Weights of a small GPT-style language model, trained from scratch on English Wikipedia.
Size: 10 layers, vocabulary 5782, 5.56M parameters.
Architecture: rotary positions, tied embeddings, attention and MLP in parallel.
Training: a variant of Adam for these matrices, 196M tokens, 5967 steps.
Each number is 128 + 32 x the weight over the matrix's rms, rounded and kept within 0 to 255. Layers, rows and columns count from 0. Numbers have three digits each.

# layer 5 attention output (transposed), 192x192, rms 0.0247, rows 69-109, columns 0-95
149096133049117125173139159130121110132096159132146160146116078132106137113121128067141130138152109105085161083093142141136158098156137161143161139105154148184125125152139078179141132093188143091114156084129131142114100132179110158101149148133123133105131129119131162117106073137113092166
104152123121187113118209111121132124106097150126140092101212098134182131198204050123134088147119135127126077124132117165114108098122128070110148111133098121109142127083118174169106158185112129107101102101132086122159132130147126130151154139116128159133130166136140178150100118124099111113
153136139153111128097035117153093074135134160108128150104086169125094162120140108050165141106111120117076138155107174087080125144115139114132104145183126179111078138095129082151135083087174110140139084113097119082136125101171173119087120153149076098123110168128152154130105140118137167130
135112062135142122165066105107118165127155143121129134112071070107104136102088081076059084151139096091082156133137148101139232140122184144175208118117135111160139109124152120143148102098146108128136157118139077141147150152179125139127141099185134115114120138107110130117076118152074160153
136174119137142148166133136141135115133177114131105091103129159109120144126176102177146133160155186121109074125106112108166166157129153112126164125142108126087191130097152079182148141164078079132124125085136070075114181124054119127139100126128078137098049127172109075148134163110150141113
144137062148173100097050108081137163121181093133126122047131153128165147162165129115143104073118114132088090160158125132109152168118122128117173164098110140130188123121124136144149176113139164095158127118127125124163193101121113134095112142144092145084116064153182080151089125110152157101
157124112144141076111115116101124122140137047131133141100163160144163130147171118124128140083117154106100141139116125108114135122109130086134078180160127095133119159137162139147142186137116081101179113104112116109117095105098151127101124145115123145117137133115145121150121111164071157153
148158176081106159139155150151130132173136150094162145125129094113127090141128113143168110164127138142149114107115133130113168109126119144099193114100114141124159169095125095126129174138125166153125132092087120133134174142115111171147097116103152105096134157131158113118146121136121119153
097116136123150155072177179131084164080090181109110121165173125083143112131155119186154143126121105115231136094117080147157045125099097096087112119122153105121082134163108153112103163091119138123171142176106188141074114121116125145120133162036156123119147145115134169144139140104111094155
132125121138089133075160165175065125136182160121154125123125124085126145138123158128135170074143126092117132129122119117148068187130106161117173112124102132120128127147113116120084134100148137114094108115141138119083144104142135140126092109097105112169142152107132104062160132101166073150
150139085186134125167099114081096143093130100086093131133083100138181067106113132110105110142105125108137164172137204097055134136142137155160101189142106144165139117096118166163095069121121098165174149125108128156147132145153132155122163121140156129143178127112147159088123101150123219183
137106132180158150112087125135136155126120170141090102115135148133185119158119110109065096101092090095082140106110139130149134182112183130104149162066188097165102174074141166117131112154146196118148136092136074124138144133143136167119194149120123140065171098149153139135115096146101136130
139132101147099126151166145100129123108119076115097098059166144172133098154156158128171142126050128166171105135215122165170096194085096128098086138123075099131186132130121173125122131095146194191163146070114155095141083128103117122121116141122114125106152096176105084131179162121116163128
132112135135145131144121064127140184106172135112099122106125098126169113154135151079161108133173168120092152113114153134123133126107129178159121125112107119133174148120130164166205107165106145153076085119082032172163128160134088132135153066170123136167124145169099131121145114105172120079
110150135094175155199069141110136116084101118154080062104146145147140129096175118134118118149155116133112076122141131146154145112111112186117142126111152166169139136103135127141122138126109109149121125143118123126151082101115119093132122111151093138096103125122126104131099170147134190130
112104119162136047036187163145129145163158174106151112116149112116128139122146106165182133052096125123180072130176064118118139178124063098110177135110078086098104141133145171073107152144102162140175091124138153152150124164105163074124150163116179114121179129092104103110117160137099122122
174111109129140160139087123127112109136129176120122164129080083139120123147092087066096122104136116092124126116118151153096172133121132102160147162118128098124082099127149136105088114158139108119178129106145121140147173095160140113142104122192120086138121082099149091117129095179078160170
102081139183123117041161136119134091175072125111110073143174133138159110140147159161143107135132155120231113069145084100098068172087065098139134173115113110158083151130129124118130133185173147103188102150090166141130123109164137108156146192112167115159169149096171127124118132121104132137
164068124108153119153091107125129139123166160144168134092103099140138134130067112094157112161122054093080145213150142113194156110144111153160154118139117105142112125185090171108154116135163114086122181128139086154152178101144131182126149104111120128101151119125105114084116077152132163134
145135135155066105144162156109124121135145096108171143126181166185165110158141081133100127066082121149127109137121096113125120125160088100106116110139072115132127139088149116101155134087114134089152094139147177090135114130113160079130108095176155134109139077148159123162128117080148141152
128151116123143134140091117074142181134159099109159112096107061125083170086117172107159169116164118122095177137125149130107149166140134110126109123126160148150099107163118177096117110121159125095176138107101140102115075134132172063123117135152163127132117129114167158078174098112108080121
164092098166099164176104081180086081098158077137121119160108111173152124110119114099090110124172133076140131152157147125138046115158177186182134131157150104077150096104127131146105080163152083145141090097117133158141156136158154126113093122129091185104135172121098163105092161108162133168
149163161157122143145095108124174179087076097146154137112063177155149112108082206139122117112123121131085138148109108092117088119175125135088085159086137123147096110120129155084089112119134127121158121131096144125101074131173149069130124184126123142127167128129152115102141126136126141097
111129124139097143141085177103178141151169105128126117105110146129124148090136135085133102223136128113105100109121155105162197147161151165181129059110097097121085120126089135104138135097139167112102133114122148110173131159150109126146125115128132155080104164112141146113110137101120139123
124103126100136164087057146145128090135128127086087140122152146141110149128119131122202162171129147134161099121117156140134144085146100180094114121165092162133227129114123107201152168131114162150103143111130114099134159089134104158107118119134118161133038109139104100091132155152148163134
109124129121130164074138184144097108132099144102079121155147153122128138106112123167144132146130154147157104085101114132073084175087102148091114181167111186096155110165141099116127117111156108138143136126129146111084144136123122121115100122097147156125127138156112129125150119100168119161
131159132107140134172170105082172102168150072146148112127140178202085084130106085131122090179113121119107131165133161097128134119152188111133138098136153115090134102156170186127150126128121072100107160145129155109106105110140109163121086132108110124140124076117124053160126119135089151094
122147133098109116150073121146111130130086129153124111158198113089156142104150111084132075121090117136155147115185172170080130145156118038072157160119172166098115137136156082162132117082125148089106078150174125133110173068114176137100161131143137114137118140099167099148136180123102138105
090157118117143123139126150103156081091107101143103134054122143133113099135119111119142143150113123156119114145092131120142121151122108134084124117131117070097173096147133179166093172150139150177153150122074113152153148139115027119145126151156092123140150110082142089112129165169090131162
104128086065070075184138121082171136145159090065142133111121161097144157111088143100174102154110108141105135202139126117130143149184124135116106091119120131111120113170120100142147092115111137091106172112142178100108117157130186139118152069108157136125146107157169053079110134107159099121
137125200121114112159070122162142168081126111136173159124081131085066141078137116141171132155110157149143134155122193128097158067140090137116135141089163128148059178168139133134150092149098135146129120103090091138142100099109097083118147196083110179123094151088099168131121126130069169104
162137106128155185169144128169196132169142146155125140105146149087152135131143127110138099164094091071091161073093120133114176190146164025111121141125142104161100101112107138139074107104115131123082117183102147100108086111153131135108072196125121095126159083150145143144114141191127103103
124195131158106166181132124100143161151181153088126146106117126148210101135129124124162095130133125158118163113087092149102116137189121117144163123085131143144191137072161158098095074132142182127156125129189131137111140166131097112110124135089111145129157090120150150139132106097132158088
136144115104125138088051149131088180130124163138077141191150120070150125102119138118085148141159139110125160113153053068057193132171174078128145169118166176095129123061137131074160152148150150095141158093137126095104122125119096147133112171119148109124059140125152092108083171100120102180
110146157120152114121091120121103135121135193061092103117116115115125101098186105138095117205191148138133137120140137186105094091135170069113157076116141075135116154130126080163190152146102136132172126196159123142101130145133140189099154104138138157168077148178090134158128126087121125105
126109182099099132201148143123150098153085083144124133121095137147134122085150203124106149101132165195093168116088155178102167129162108144126089170104104123131108110107120136155160081159122176091106121099129126117155098129152117125133149156097165157166131116099140178130104073188123176070
108136126129105074116136095109102151089099095078158098122130136148078134084118116135176088119133165123171132131129157113061139068162107050034109108151171131120165141165105110158129101115100128191139103100110131151144085134152190154113224088166176045121098145135145159094109139085065100125
153126105132106163090239140105143095183096047141157113064162146109065126047158153169132169137131091166152172099135194146130061148155127185105146138133099152149142145138141080118114115172089091168102152153141204146089139088141122094100087142175162098104069114179132148091179187098086112181
179134047105122116124170160193134077110151059168114154070159061120102164163142127079097130150159078140089139169135126092117113105102142220134157123164189097138097127174190096162156140224137137151074147084116106139132162144082139147086056111114119183135171154066103079027134202167117112197
079154119116090097122110158149120136117145121078205109094134159136122124097083132171121163119093114143098138135118115086144194107135130071093150096116144096099170129163064127127118078126103120090139124178082152084081104130137159085075177125137129152137137156094167079102143165136115073114
134100126097115111080134205115109205120145166140109149097157122150187173109126144196116198090107116160054136119123106121146164186095144200116123105101145121173176119146158141093084107125076092081147153116089083124117104112099164089028145122139141098093141161140166081078130121153154155148
# layer 5 attention value, 192x192, rms 0.0307, rows 70-109, columns 0-95
055090148134115188087144143118159135090131124147115067149082142091114141111112133116054176165125064104134098115155155167154157154080154111126122175104153091151184085175073106086065159093102088133103091068116107109099070060116149134087156160108140152087099103100104160089182101110112093122
075191152117090124128119081165117150141111125104157164161160147101090099157086160163132133090133110163137114123155090153176092103189178127066187084107163091181171132107125141071086104122163095164160162113152102109077177096148141097132151159142125142129139166093126105156144091156147182161
091160120151088133076085123149174134096157141096082084163123145141084084077149105082171096114155172166076116143129111155134071105102119119116097107139134079129162096056079121127160145143123137092096120172175186127130176084138090131088077187116114134114079147103180141105114098114185171119
151165132089136112165114180172094173154163121112147114105105117143167090165113176105138133130119146066115182086154170105090058164158165120088183146157157117095124155120129125091077120166155146098076155170099162120118085098141100125116130185149128190077119156131098158124137082174133102131
093146125188109094116104182136152086112165081074127123175057072096117135081083146119074191161186078135135145128119169147129142116174063085079189134118080097096196111154153116069084092144201164086180132109130113078108187135136124072096109169133142177091168124139108081095158162176097181123
120159086152131122138174146151182156154164144141153185121153127166162091078049172161146172159129141136136098126114057124123059125099124077133156105103104083108122154137089114072122098140087095097124135082118178119120114119153173083094143164131163181174183163152093147103102108142116095123
172154086124055075171123087093171149102150117116086081170073166128191096180140141170080082069110156165110159119160182162125142094156146118116169096155149177096081181164103143147151141079093178120150175159108105050166142124156106170098143125091168178137096144125191080101184088098163175180
076083165157120129098153165083080077118088112188138121122125188078144095076190073073149120164176192180172100094149142083139110186104076178110091129133068149144155162085104128094090134186098154127166098136160146057105104123064133112145184075125139114131088118095164127070144153129125086162
093091120120122197124101175171151127076080149148140148167172150093162087107179113100171156136143151148162185152089146118169090122085107132174104142130115162118112141104151147068141133143168126123072122181161134137159145131154156126163169067128119187153173160080141152152112075171124108142
088151173111175118164107109139122083135143082163154097077177136138146094063136086082109177158167156132133094109094054178092141094129103174116146054110155092104134077138131114127159154120114089168069088147164168155119132159170077159100147086166134171081161092169139157102114137080082137077
125115121094137148112187167170099135091158082151108112093070110184093157088160131079155175147116137156074118100142123165117144128124077086094129175093146173110184094122087073118104161092065148078160095142098087147120101121081113146142098110168160112099094085109090170177147095119172085163
087078125080105159060088109170130144090181127091137117160114106170178151103110116168147096143104112104089115112159150089109103169139134152145118168160125116105102160102175118181142164084154126098167170162177130163166145136122160141107155144108120160167145150120146152164157178126168121083
129204126095088162105091120157112067097194097084123140174173169094147180089130104155080189123094140095150115127101064148164082075085095138164179143096075113088131087183136111151089090121136148074103106121140140167170156132113119115149098150110162125093103077084078103177121148197144134129
112120082168125124112105116105123093155181147104115108108088132110095142092105110159157184130077157117178078098128135077078150146166149169176095148184073119150078156119153113121145165141184133142125169135127071105085171120131134166129167115128172094157111160116167155152109163132188076080
102065137159106095164092118139131149092129167188070147122081149088184187130074079179094101107127130160099139103108124131126093091106160113131089119107108125091155102154180115137148159176145139097144151107139084086113109087081118134170127108105082148157108144124107168120166099117158159092
153119091132092083054100088125126158110080090151123155140130104148128119083117162087085116149118109175128127096143137149115098091187119111131116145104178112094171120111148093126177144090148092080061080131089174153120083081128166079085125104076160122093126166153180142097099097171145133127
126130095088112161179105092139196150089154156195121110119136198130135157116079170102176104182132130175134097160175136096163144127161071171172128156098078163090162122170165157164104106168135174118097076072081186151086108184067186150161172120185106161151177169088099118112186168159077135130
114093170192157123158186186143107130144111145122128097171170122118091115111105080084073140186152193108161139168085098102108144170128128163105101109119167143064159084095109139110126149113046112165081167146162143163143131136083174084110177171079142091075087145094168151095097170100120115100
146166141071158163093133124073138125136139114102085109091079127129184167117093085187135083143100136100145107097146171152163081133151161075099100099119174100149067174179093126130179083169178090162075132138144149090088093122140183097128181134134106100132146124163090141137127181156133122148
134144108106071150113151138170086140156144194161169132128093139127093080098115131171088148097072160154106079124161064120166125147097161128163110146095106105086114128117163120138085127131109093120105145157160125165166122133110163138172148124157052134080130118159117136104101138169077119173
110117150148115147122163139138093192119074081160181122154120105086155155104139095068118161136073154184099181124127065163121155130165089137153141133140115149148143140151137165186095140173126103082122144141110147194163108160164166168093185182087153097163100171091102153171142071138088130112
160159083119181118175102111145108097094109123156144143073178146155069148106151104181127134138084157097119144104139096168125110193082133120110123102156085179137169116188173147081132113093115166090144120168166155176095112120101159114169127112102107167138126085153134108097098184109088116167
090089131115136096142150170114098166116129105144189123173089075123120079145175136142117135102127192174163094171158071152139074148171176145141147145103101092172158088116075130153087174131141121175110128123160118150092136124124184110109142078158160173128161157161107093084116142137081092124
126165173114109151163149152094161152174103088158132126148095112104178090179127081086097147119107132141139159154161175106178170129107148161123105126157120176093153143160161079147139165128159124074147151080143079152131122112154088076177167107130157128137096179145165134131083174174180132162
085147115169114145156167152186113129113178130166162111103107173157128110101120122125163125128157159156092150111126114090157193108123108094101095116184165183121165179106151139173128178156098113134112136161142097088160147144126085129148138113157167090110089171104162166123074108139114146119
127093117147138088169167109110160117128149117123084152097146080133156142130123143122117190159080078122159153126167081125068127114100130097115132075103132123113132134101100085122168139138170114151085114152182136158127135104149176159114087114116072171175110112110127174139085091119141132099
109134136159125132131162086107169132161094155084137091122100111144102111126077159113157110140192081165148082177098109160132146134113175101133107160100093188106138115092108179144166118149192158174169127118126091092085135128108077159137144060146107171162116155124127111058088080188158127152
129195163095123103103102157117137103105183171169078145095118174136082139155137095090118102103146089189191131075117104096171153103144102099097090183162105153145140190168133079144161143101156119146205144168160104180085109163101089149146121164161103141173095121119078105109151153127124131095
172141159077162123135164086111081122156073108148129185133135101143116087148066148138174112144129094182133136110162145098173142089162119182164153130173169087163158082133140100167149088064158111104116142128111110129166158107166081092084164184127098135102097153149134118091144128092152092098
103154112081123081129143064118157124084172086117161132075164125087077163126116106134163175079124118101113122066126145118156150145118133174152106130098113140148106105077083128099151171111129097101124170091095094135186145109127088132174094121082135186105122108170152137108166097115110163088
137171135075110122114158158110152117132119108156131180072174115175121105116098067154129141145050122169118073172151156137125106136117165172110142101128084134152122182082146157116113091108185131141163072126163190144151118160125107108115077148132064161117088174087113100097111123177115132118
168154176114138112129144091136142135107143088133108167183084173148103089118180146105158148127125084166096121194173129091131086165139122160091092114183153089187150083138107135167107142135113154135156119120184168164088142168116115154157105157131112135161101121161138105081098175157174179129
114054133104139081135139161163102089141128121134134101125129127142152088184160142157116174095109118122168143101177187179114118187180179148141156180135099174135101130171090091125178090184176136129099104127087118134105149101083160119076096110156164114168110132087172089099108103175122128127
147135102074089074108082158090081109092197146104154155094075116117167094098167171176134146136120078113095153075134143184150174135101098143179141164151184122177165128157113106153153110120162089163110143113168143084131167101105093140164108107128141087154111110116118128099101097089081115134
103176124159149070096072110115090087135126170086103103124139097092078125139110173109165141176166073082092127121161166091188170144157153132107079137115138095173138142143157155172109115128135156170127134137108124159123126066164129147159097173121138161094100195105090131072169087155085140120
076099153067170093090163098137142165144118109098151142094088175145141168157183155129096123135126082176130104158137082139098105107177091088094076126086117116092158138106130176090109085151160110105160167155096174117102092188118127077161109146123128143140161112185102170093122140145117161185
082125066091112101172128143123129121113129158163155171144159092093203139142089180118128149145176139094141166089087147117143126102159172086133077161087134096152143146147083094149108122155183115125197122116116093170111097085162113099131122087105131116148152090198077117125104144176194108133
074144098097066158122102090093112124163182190137105139144151083085181105141130084104081137125125136164170189121131104138132123097186151140110079114130159135150095136152086145168070157096137171114082144076119103176134162117125100132096130076082115086087076093095146077091060181092179158120
120082150110173155151105092108099149086149092099084169074117133099142080116103151114154177102180175126084140113129077155091172143104096171095147142132164102154168090163164092147151093141150175100138122082136151154129132088143147066160099181126173157115118137167180108143107151101104163187
168187138167187083093166135126181070146169157187152090144143134138128126181121089162095193166136178128138122099158162171137144080159144080090158110102161098079181098146147142109125166081105173126152105104094074104089113180174093176168163122157128197149132145177114085145121164088145149160
# layer 5 attention query, 192x192, rms 0.038, rows 96-127, columns 0-95
123142150175129159153129128122108123126120099137147142158086098136161094159090134182117144166145125094120081083118087081094138123112075155125094089125107151185119156100119117093088118094122070137111167189154164163096113098182118087185102090132080108103164152106108198138152115164142092099
143092148107164123123067137103112132080133148131140162161151099171142158129123119109145162164095139148156119163125102141153107134154161154168139141136151090140135100133138119136103145133099113108175120115109124125176125105155073089118133133154114134142120127141179105147090096104170156101
143062177183141169133105109158128157076190148054134102133128133074089182137106123149139102125129177115159060128087118135134156140164104165083077174157172133181095118099092147103101111102097120092107107126165168129137131165170137127140087160092089168148105112147124125122129136127124110146
120123093129171112138112097083140166173103152108157113143171161100168121119152136169106169107127117128187166138114110083130143129138112108158153158133124151102141092127134133125114113185106100131131131093127158135153141104077114069114117117075118168103115118125164061090107125111113163136
103143134106126137134146155137199170118136171108115146141170087067186126154139158112116156128104110134165132204081086118118138147104134105165177141098122198116124107152099127105159102124145140087107128114161108052165102123111143107118186062134103093139087069165153091073146154162140114170
071138072052034100036170191098164076163082092182102103077185120178215120126164133135101150142120100102140129132105180094095162160063139103172113095083074060103180166211143125126143191157204141169106143143121073131087124081156155173061096092147120064106161181132129130144146128181100125149
142104089093064124066139124093163110174117121198184140084197089092144125203178133162145130080120126117114132141105078047154066177161061119137197099116040096123149105192237159117199255153185119128125191105200117097113089064144160106097118104106112105059135076171103170128116098147088096077
168107124105126127131144103124179080157087057123119189122158086113188134130123110202098103061138090112135104132163189080152093107104099087168153023180110165092156140126142179149109126153164132197107212141196063088094054077109153140068091092162131145123102089097108143174179070109072105111
124096162101136135117095160092129122081111168119119133137141158133113133122136132122146118165139148124126136121121182117076112145105083128153088108142127133131147119143075143133137125094106086123080147133158195103068107108134111128156151140094083161137172175108182114085105156133116140143
112139183140113131166190099135115100140153153098140133107125115132144121079138182191124153114092098162110130172128144096102105080145150157135096143124170073138116142128098170105096156116151131096168152162153118164084166107157083142080144122148098106099176141173158124115116075089128114090
145171164091068176155159117120147148158091183128106157167146147188137146142102110145079146062138112128119116108074146040090116166084109118104126132088168154115087157140135114139086109107134175129094115145155124094139091134149117066139169134097110090112099144062075170112177091146130087150
178156084127087108087125171150107136125161138165122174159097114162180132120156089114108150149123103100160175154137120145155142134131146149113112186087066088098192164105088116124128153122141187142146103129104124087150093122126122177116099138128118098083099119119122141140115168167133160138
153154168089128122109188150102063092126120082154122178135093140102101153115091155060163126125080092131122169115127132184163156136141084131074109111076105137135097144123120134202083155167098126126113091157090159133115140176134111167145145165128185126160176147136113162108143167081100098110
168144140084138115148174129098143102131101127123144105125121138109140150040144199120122183196100119141116177088149165149103136114144085164060101123126138135087112144150073104115079110131089131147122169118105191114109114177134193127101142172107092177126160201110092097151139151132134107099
139091125183094129151093133111129134107124131104141127104123104143134125159113133075109082177147112121097126128083114090136111102149124168183135127152118153103126120121158172092142160092170101130133168165096116136104106161096091156158157113117121112177151134157134182104138101155144110126
172108102168187173102177075142106145176079118139106142130115183089129165106089111166162148175133111139114076136168145139110139176112142150144107146137097124161144177123067118101120101125115122127134110174109094136140065161148063135181148134150053128148077178215139150124140157114129111083
179175121145123183169126180149082128045124148129094152210167103122186112114125126140079136135127104134119102092085095088120082158188189148208096073081132145144117100149151137131193154119195125105127138118108079126201185132067107115106166075135131136072184148112113093126137101107162095169
084088092139143086170118116166132080112119146111148122134194162101091157173074142074163096073143078136125115087124159153111144095099146168105149153135148127121079096133104115072146093168126169058189137037098072081109158154084149114080115085063103129156099097108176163124079115134141124153
164177165129121111103169106105138158129149103138125121114089109126133109116127174099134131123128177142098104117188100130094172131180072136092113114145151162148156094110145133132164157070161133124174123105103166153155080124088092149164157141141187143131150145149106124120127146097131139166
072134113062170117128106146102146135068122138142102092075136134113053169051121069138103145149113140168145142133163090163088138109113086155137087171149150128111121123163146078166119161124111114166144096134064135138148117101111153149142095203114070165153139148184156141183121144118115133106
086172132047147075177110162140147134065147130145139102135144140153063126104075149159147214139140141123124178151187166139091106094158154119135069095141108090100134105150161147136114119156140152082111122108107176169125143172119134093113114148138168083115175186091143046183124138142113139152
152174144134167094122123185106100120170152132111181119105143103118127196142134162187143143096109153204165131177122194179102139128118174086140099135171081100090146065122095193088152089102116058127103110107172129130068089133138120137106131142136127129136094108192098145088113130181100159100
085114154096117109155178074090152135140140146168125079089139136114109167139104139115171115121123129142118155131168092138136128120111088099125138141120165125092128173130118145142154085137123100095094109130162139114122099161091129184133108097137182139159124111113159125167134115097110156126
153091147140145146149166166168170158142179136124116158151092168102160147138172151163168151152100135128155141136165101158070102092102137090162083169175098077095172104185120128102147141150150078095097154086112143102115131142121107131120128085148145118088096168143129156071129153126162076161
158086143100152167134134110081143121103136136109159148117144129176123143094103155120129152111120153114121118098119166136088128104179074151162147125137118148156142131088140134104116107125100134121089161125158091135130158179164157117110138154133189090108124148135122163141159092103173121155
091056096152150140130128131115075145149165173107092188178112108160116114131130118099094073158124114137160147070116113131155085101087132140116144133153162103166088169141151096111088091160123193129103136138086091164120151141113147142123140160163077118107162071100152101167114150138144159124
106086085192064159158140134150148143163101125126060088117165097109112106180126133154096133065092158133117151107091117069101112151102162159125164111105121112100090066153183164164152133075142093107108145124142102079120151166142178138119199157134107102163116094114136139115150145160185120088
136094117120145142135147166108097151130136115119122173131108101121083182132159156116171132149085127150113162091151109153163164120097113201135111143154101089091133114180086127132134109155141085145105135129096185151154126125083148108146134157124135122139116188126104128116141119066141088128
172143099160116115136097127143184163096097091053153163129085114114137160169106114111085143161110161115083164162146126162158075083111100150158104168120074153163104089139110126139106127127088096137161135124137134143147108093059121109145121160119130155151134078110109138137141113121082115093
131116107099147143197140140156136133127173155127133112135153130152138175112156136151177092162173119093094149104127156162092169094110150133135106106125153147141082176164120135181081089130111094107120095105093177117087116137094153145172122106103120156132142171163148109129121159118150121164
092146103147148085132148134146115169095139103099163133136104082127126148115150104102104127143161104160095161101096155195126113145125109119123159095180131060093084125163115154156143106079079098093128136118127171099163138115107149145139121128119141109101162087088117110153104156099114174122
161089118128144126104135157096129082112123149163088130104197099162137083152132089136098093086130180159153095161113134071137162153084167128170123122139169108162100142115145153104113095087124133156105150165140097109086153127153100127156152103170091163105101082096178078126095107124160122147
# layer 5 attention key, 192x192, rms 0.0368, rows 96-127, columns 0-95
115114119101103071149159185113132084145159124110149144109112172134145108174126164100102110127136141140090116142149155134134104115094073132171126144156143138094104161109107157168159150144144175137090106118103177163111131101161142125114117094137136101140105088096116119144106150087131161173
110127116178060187131121068094085082093178121088103103141195145087146099174157128137085172110107117155142169096182126118158088139179134086137157098123114147137168142152160126136122108149095084120108147090119097084116143138117119110145086091120137120159109105104118171146198153191096116124
105108059180175181100115044146166127082101137163072119112136104147153074077176086098035159099101139097151118175157126095109146140123191153146128175109164108100150102132123095071032101083087156135162079120100088165127104138119101174164115128157175074131146135171116166126103118104144145128
121082090168146151172093109116125126121157127138120130103143124138124113142177094137072176145109105136157093120138133138154117124069168124173200141132128134114140105077110099133123183173131137126133109157107116089142146133115113114138111138085103110153141152106115136140084154103111120108
145150168100099138076111183102108095136174166109111062135115116098140173108099158125128152088151098088122101121152181174111128166115168173181101117103087126177176101136116143123171126150157155100132117154127125142114111094135097131114105117111169195165148121035120070095121112189084144111
150131121092030086168187125097137106215184150127173120134139103121178156132125161133222059149087099172090098077073128133134076146131108098165146116091106067096089116130119168151178146114150171116101124168055087120032121140225166115141153127093152110147108112096110134106155096134132104099
172135151072086102141126153109080039164130155168171094171086053141127112084148187083205108132159128121119154146100161091223078170123142111163176100151099124156171125144169142138195157104134186182117169174085093137086071079205167159103153092142185075059105095093146124122123088147123129086
139084083150127087171148151176153169117173159173115150134115079125163166112149110101145138101140171103194150083111132090135087148135152158150112148124129110153162164164104152113098118124115102151105118142162127135170148140096175088100096099139162126176139083133133171135116154125177175082
137179098127114153115144111120195140131182105126110122155139115121145064173076094145093145096121131143139094171175111097167163122123130108172116104129098168061112139126086121078155168170137121106133174072133149119162089119123107103115111162059112102077133117097111106161127130140150124087
136125085105109133172130182035147159121176108111160106093141131139095115107099126131157109150105160102105119111195089088157160154117116158119184105135159106125106146125121126122158109111156161094154108159163169101152147092089112126110123146150165100101163139109158113150087110142118077166
087126160090119097119133140122108165168165121129117087076139068147115097108126167088164142163202147119064158068108126109217124191102120164097093095162127136213177117118153113140147069072137117109150063122119100158103105164087140131099092097124186113119143147098107140062191115086116083096
150070138180161157100139108161143135094042141101132080135124142111170096119095164085095085176142139086102113095153107134165177109098117167149106096105145112110131122125136149160090071124118186173124095143119074125140174125158165141143154131124077043156152157141148136130105119167103131095
141154179142134170095155132137134144112182136115118149154084150141120116125147098194174141184141112123107109141175126169165095098127139141207146143100138159134110121093099142079196161137109081058165158160143175116182159110077085164115124113061126125109146133107161146125110168160153127136
167110180130142134127140117085155201115174097131134137137049162155134095173127157133113161125147167155099086158131113126123081142101098078190126107150077180087162143129102140136175097150087090124114095174112158153128131100135089160099104106094169109041158154122117081147111132154126097080
112151096091126102127138115112106081072136182153085128146156114166108121150146161126114148139177132115173132132088134119198155163189132143151106154132135117161112136112091123147088150081106119153189130126157111116095079117146137131189109157139157102160106106145115159155105151109111137169
100124127108194102148063126109204073139087160095121092139123202159150116127152054152151133140153119085147075168143138136130107166138120115085104150150085091158117123143121105106115146120080153160083092105086140119130127103076143087133111118171092141083143157141147134163078148120115132182
145131132144177181156172149161099092110116111190120103134164101155116166109141107107149131135123146066122201099121154136127136148116157102079143086141124169136101131106146150154089129154139133115156075086162065145143143086134205178180133085172132134137094181123153203157149201096114102123
115147150147112114141094076094100161196157133114156108150110123085166148101170175087160111123147108116118111064148136184124106146205137099100119139099134146099096167143088085127099154078126140091135144159162107081113095127146169163136164098145135122119103157138118162131176095088101125172
106090168163167169082139169165131175100128139131134094142114141171185134089109128106087088188172145126144166126117114114154149075093122128134135137103110121136114111134165105106167070183146127143100111176188085111163199144072122153163153127105107146140187163146092093138144130131087172098
171146114101154109093100118122164163148104099096188135129126107160138086125073113206148103107131124099118083170151182147078115155148095075109133102159098143121090108099079118084123172188093065085148154128136162082159095094140066122137135112153115078120155089107168108166108071113142107125
114166108140108165156190162105153148155151093153120130158063181089160131089079144145178177118083094170119102171167171148109097120119066081174138098133117180113094118096087156093105149098099100087153108109166139143160132111104137173151077078127168175137122167116176125163160131116095090106
125125106079123100117108150131180132132084130169117155094124144130094134158093132142142101153080153086130080122095129174101145058185157177163121090112085161104105151169146132126162111153088154080125129158098109102127113116107190155097175153147167159115087117127126150108141113097152189156
134181147113083084099145123100145140138167094105123142065093094093105154178140093140092141160138122123122142116195163184158157158099089119179176109113146146157150150121074106079132123173166076070111087116120166139142160092085132154165101129079118140102097158140143115153147108117097133108
091135120178160159152130104099170092072189119164071130137147147123131101176107179097093141170137095099150142189104102153097088119112129154120085092108150105049118144085130113104135153172136100134120153087138148099168164170077167153085163148158112091102133112096197111116134117115133103131
176109172133135158168122130125143114108180154127122169096121129160097176117145153144107136102142153158074089131083152168130122150168100123149147104111108076101135145184089128133117130119118116114131090104118141132139126097140148129167163085142082169092084095097127137103118165134145150129
163157112150087161088126092165156145112092181113149155150159131135177138107111172114174098081156160111134102105089170139093081148097149116084150155159141163095136115089138187142093162065175100168151089119157124139111151093142099129144182095130091145145160146179105119103159060155165075129
146092147159132095164132070172074125073160109140112126101147133168164151108106108124155132146193119153134128065099150099176121136106092107099153108115192117107120152117087143150113063117125205113147159093149131165092081114173125145144098152116147182162113106143094136079123157143127168125
101162124163077135148174100083161117085140094118168116106146162172130165127142112166123114182115130103083112151170110103126083138108126109182107113156122108073157150145075117078133118135136119117076101114120144147121148132142115143138107107148144135117093169119154161108081124080121134147
161056084113162160111102160136144178153154166082130169061172098142129117143113162108085131144108154064114142145115096174117153119103137063113098137128121146148140157142134123148148177154157090086153072131109156149172103111090183140143147147178128161097119091147156141166144131074186143164
072117118080131165123139133110135117119132138125166103125117149109109099134062141141139123125091146166100134157184124158087147137160151112129165143116155142091167117121088105160103094108091118099087113162139172136088116112124127109105098107134137159096165124107119101114098101106099140089
087148082159062118085117112106161137152113140157194139100133137130144161135175090109115119133111165140081131162215155094133102122120151148165102161139113157089142104106129105136187119129103086138079106116141081080116149102115104095134137094108140106156136149139103154124109145122145106158
110147124110114148150159166128133074109108128091113106162119097124116091172160102134162105127091143167114127157111117095170092159118110147093095074156181119097155090155171132178091110126181144121087166068115099104074058076173144119142108097115169157122123098128147156093141081110089107089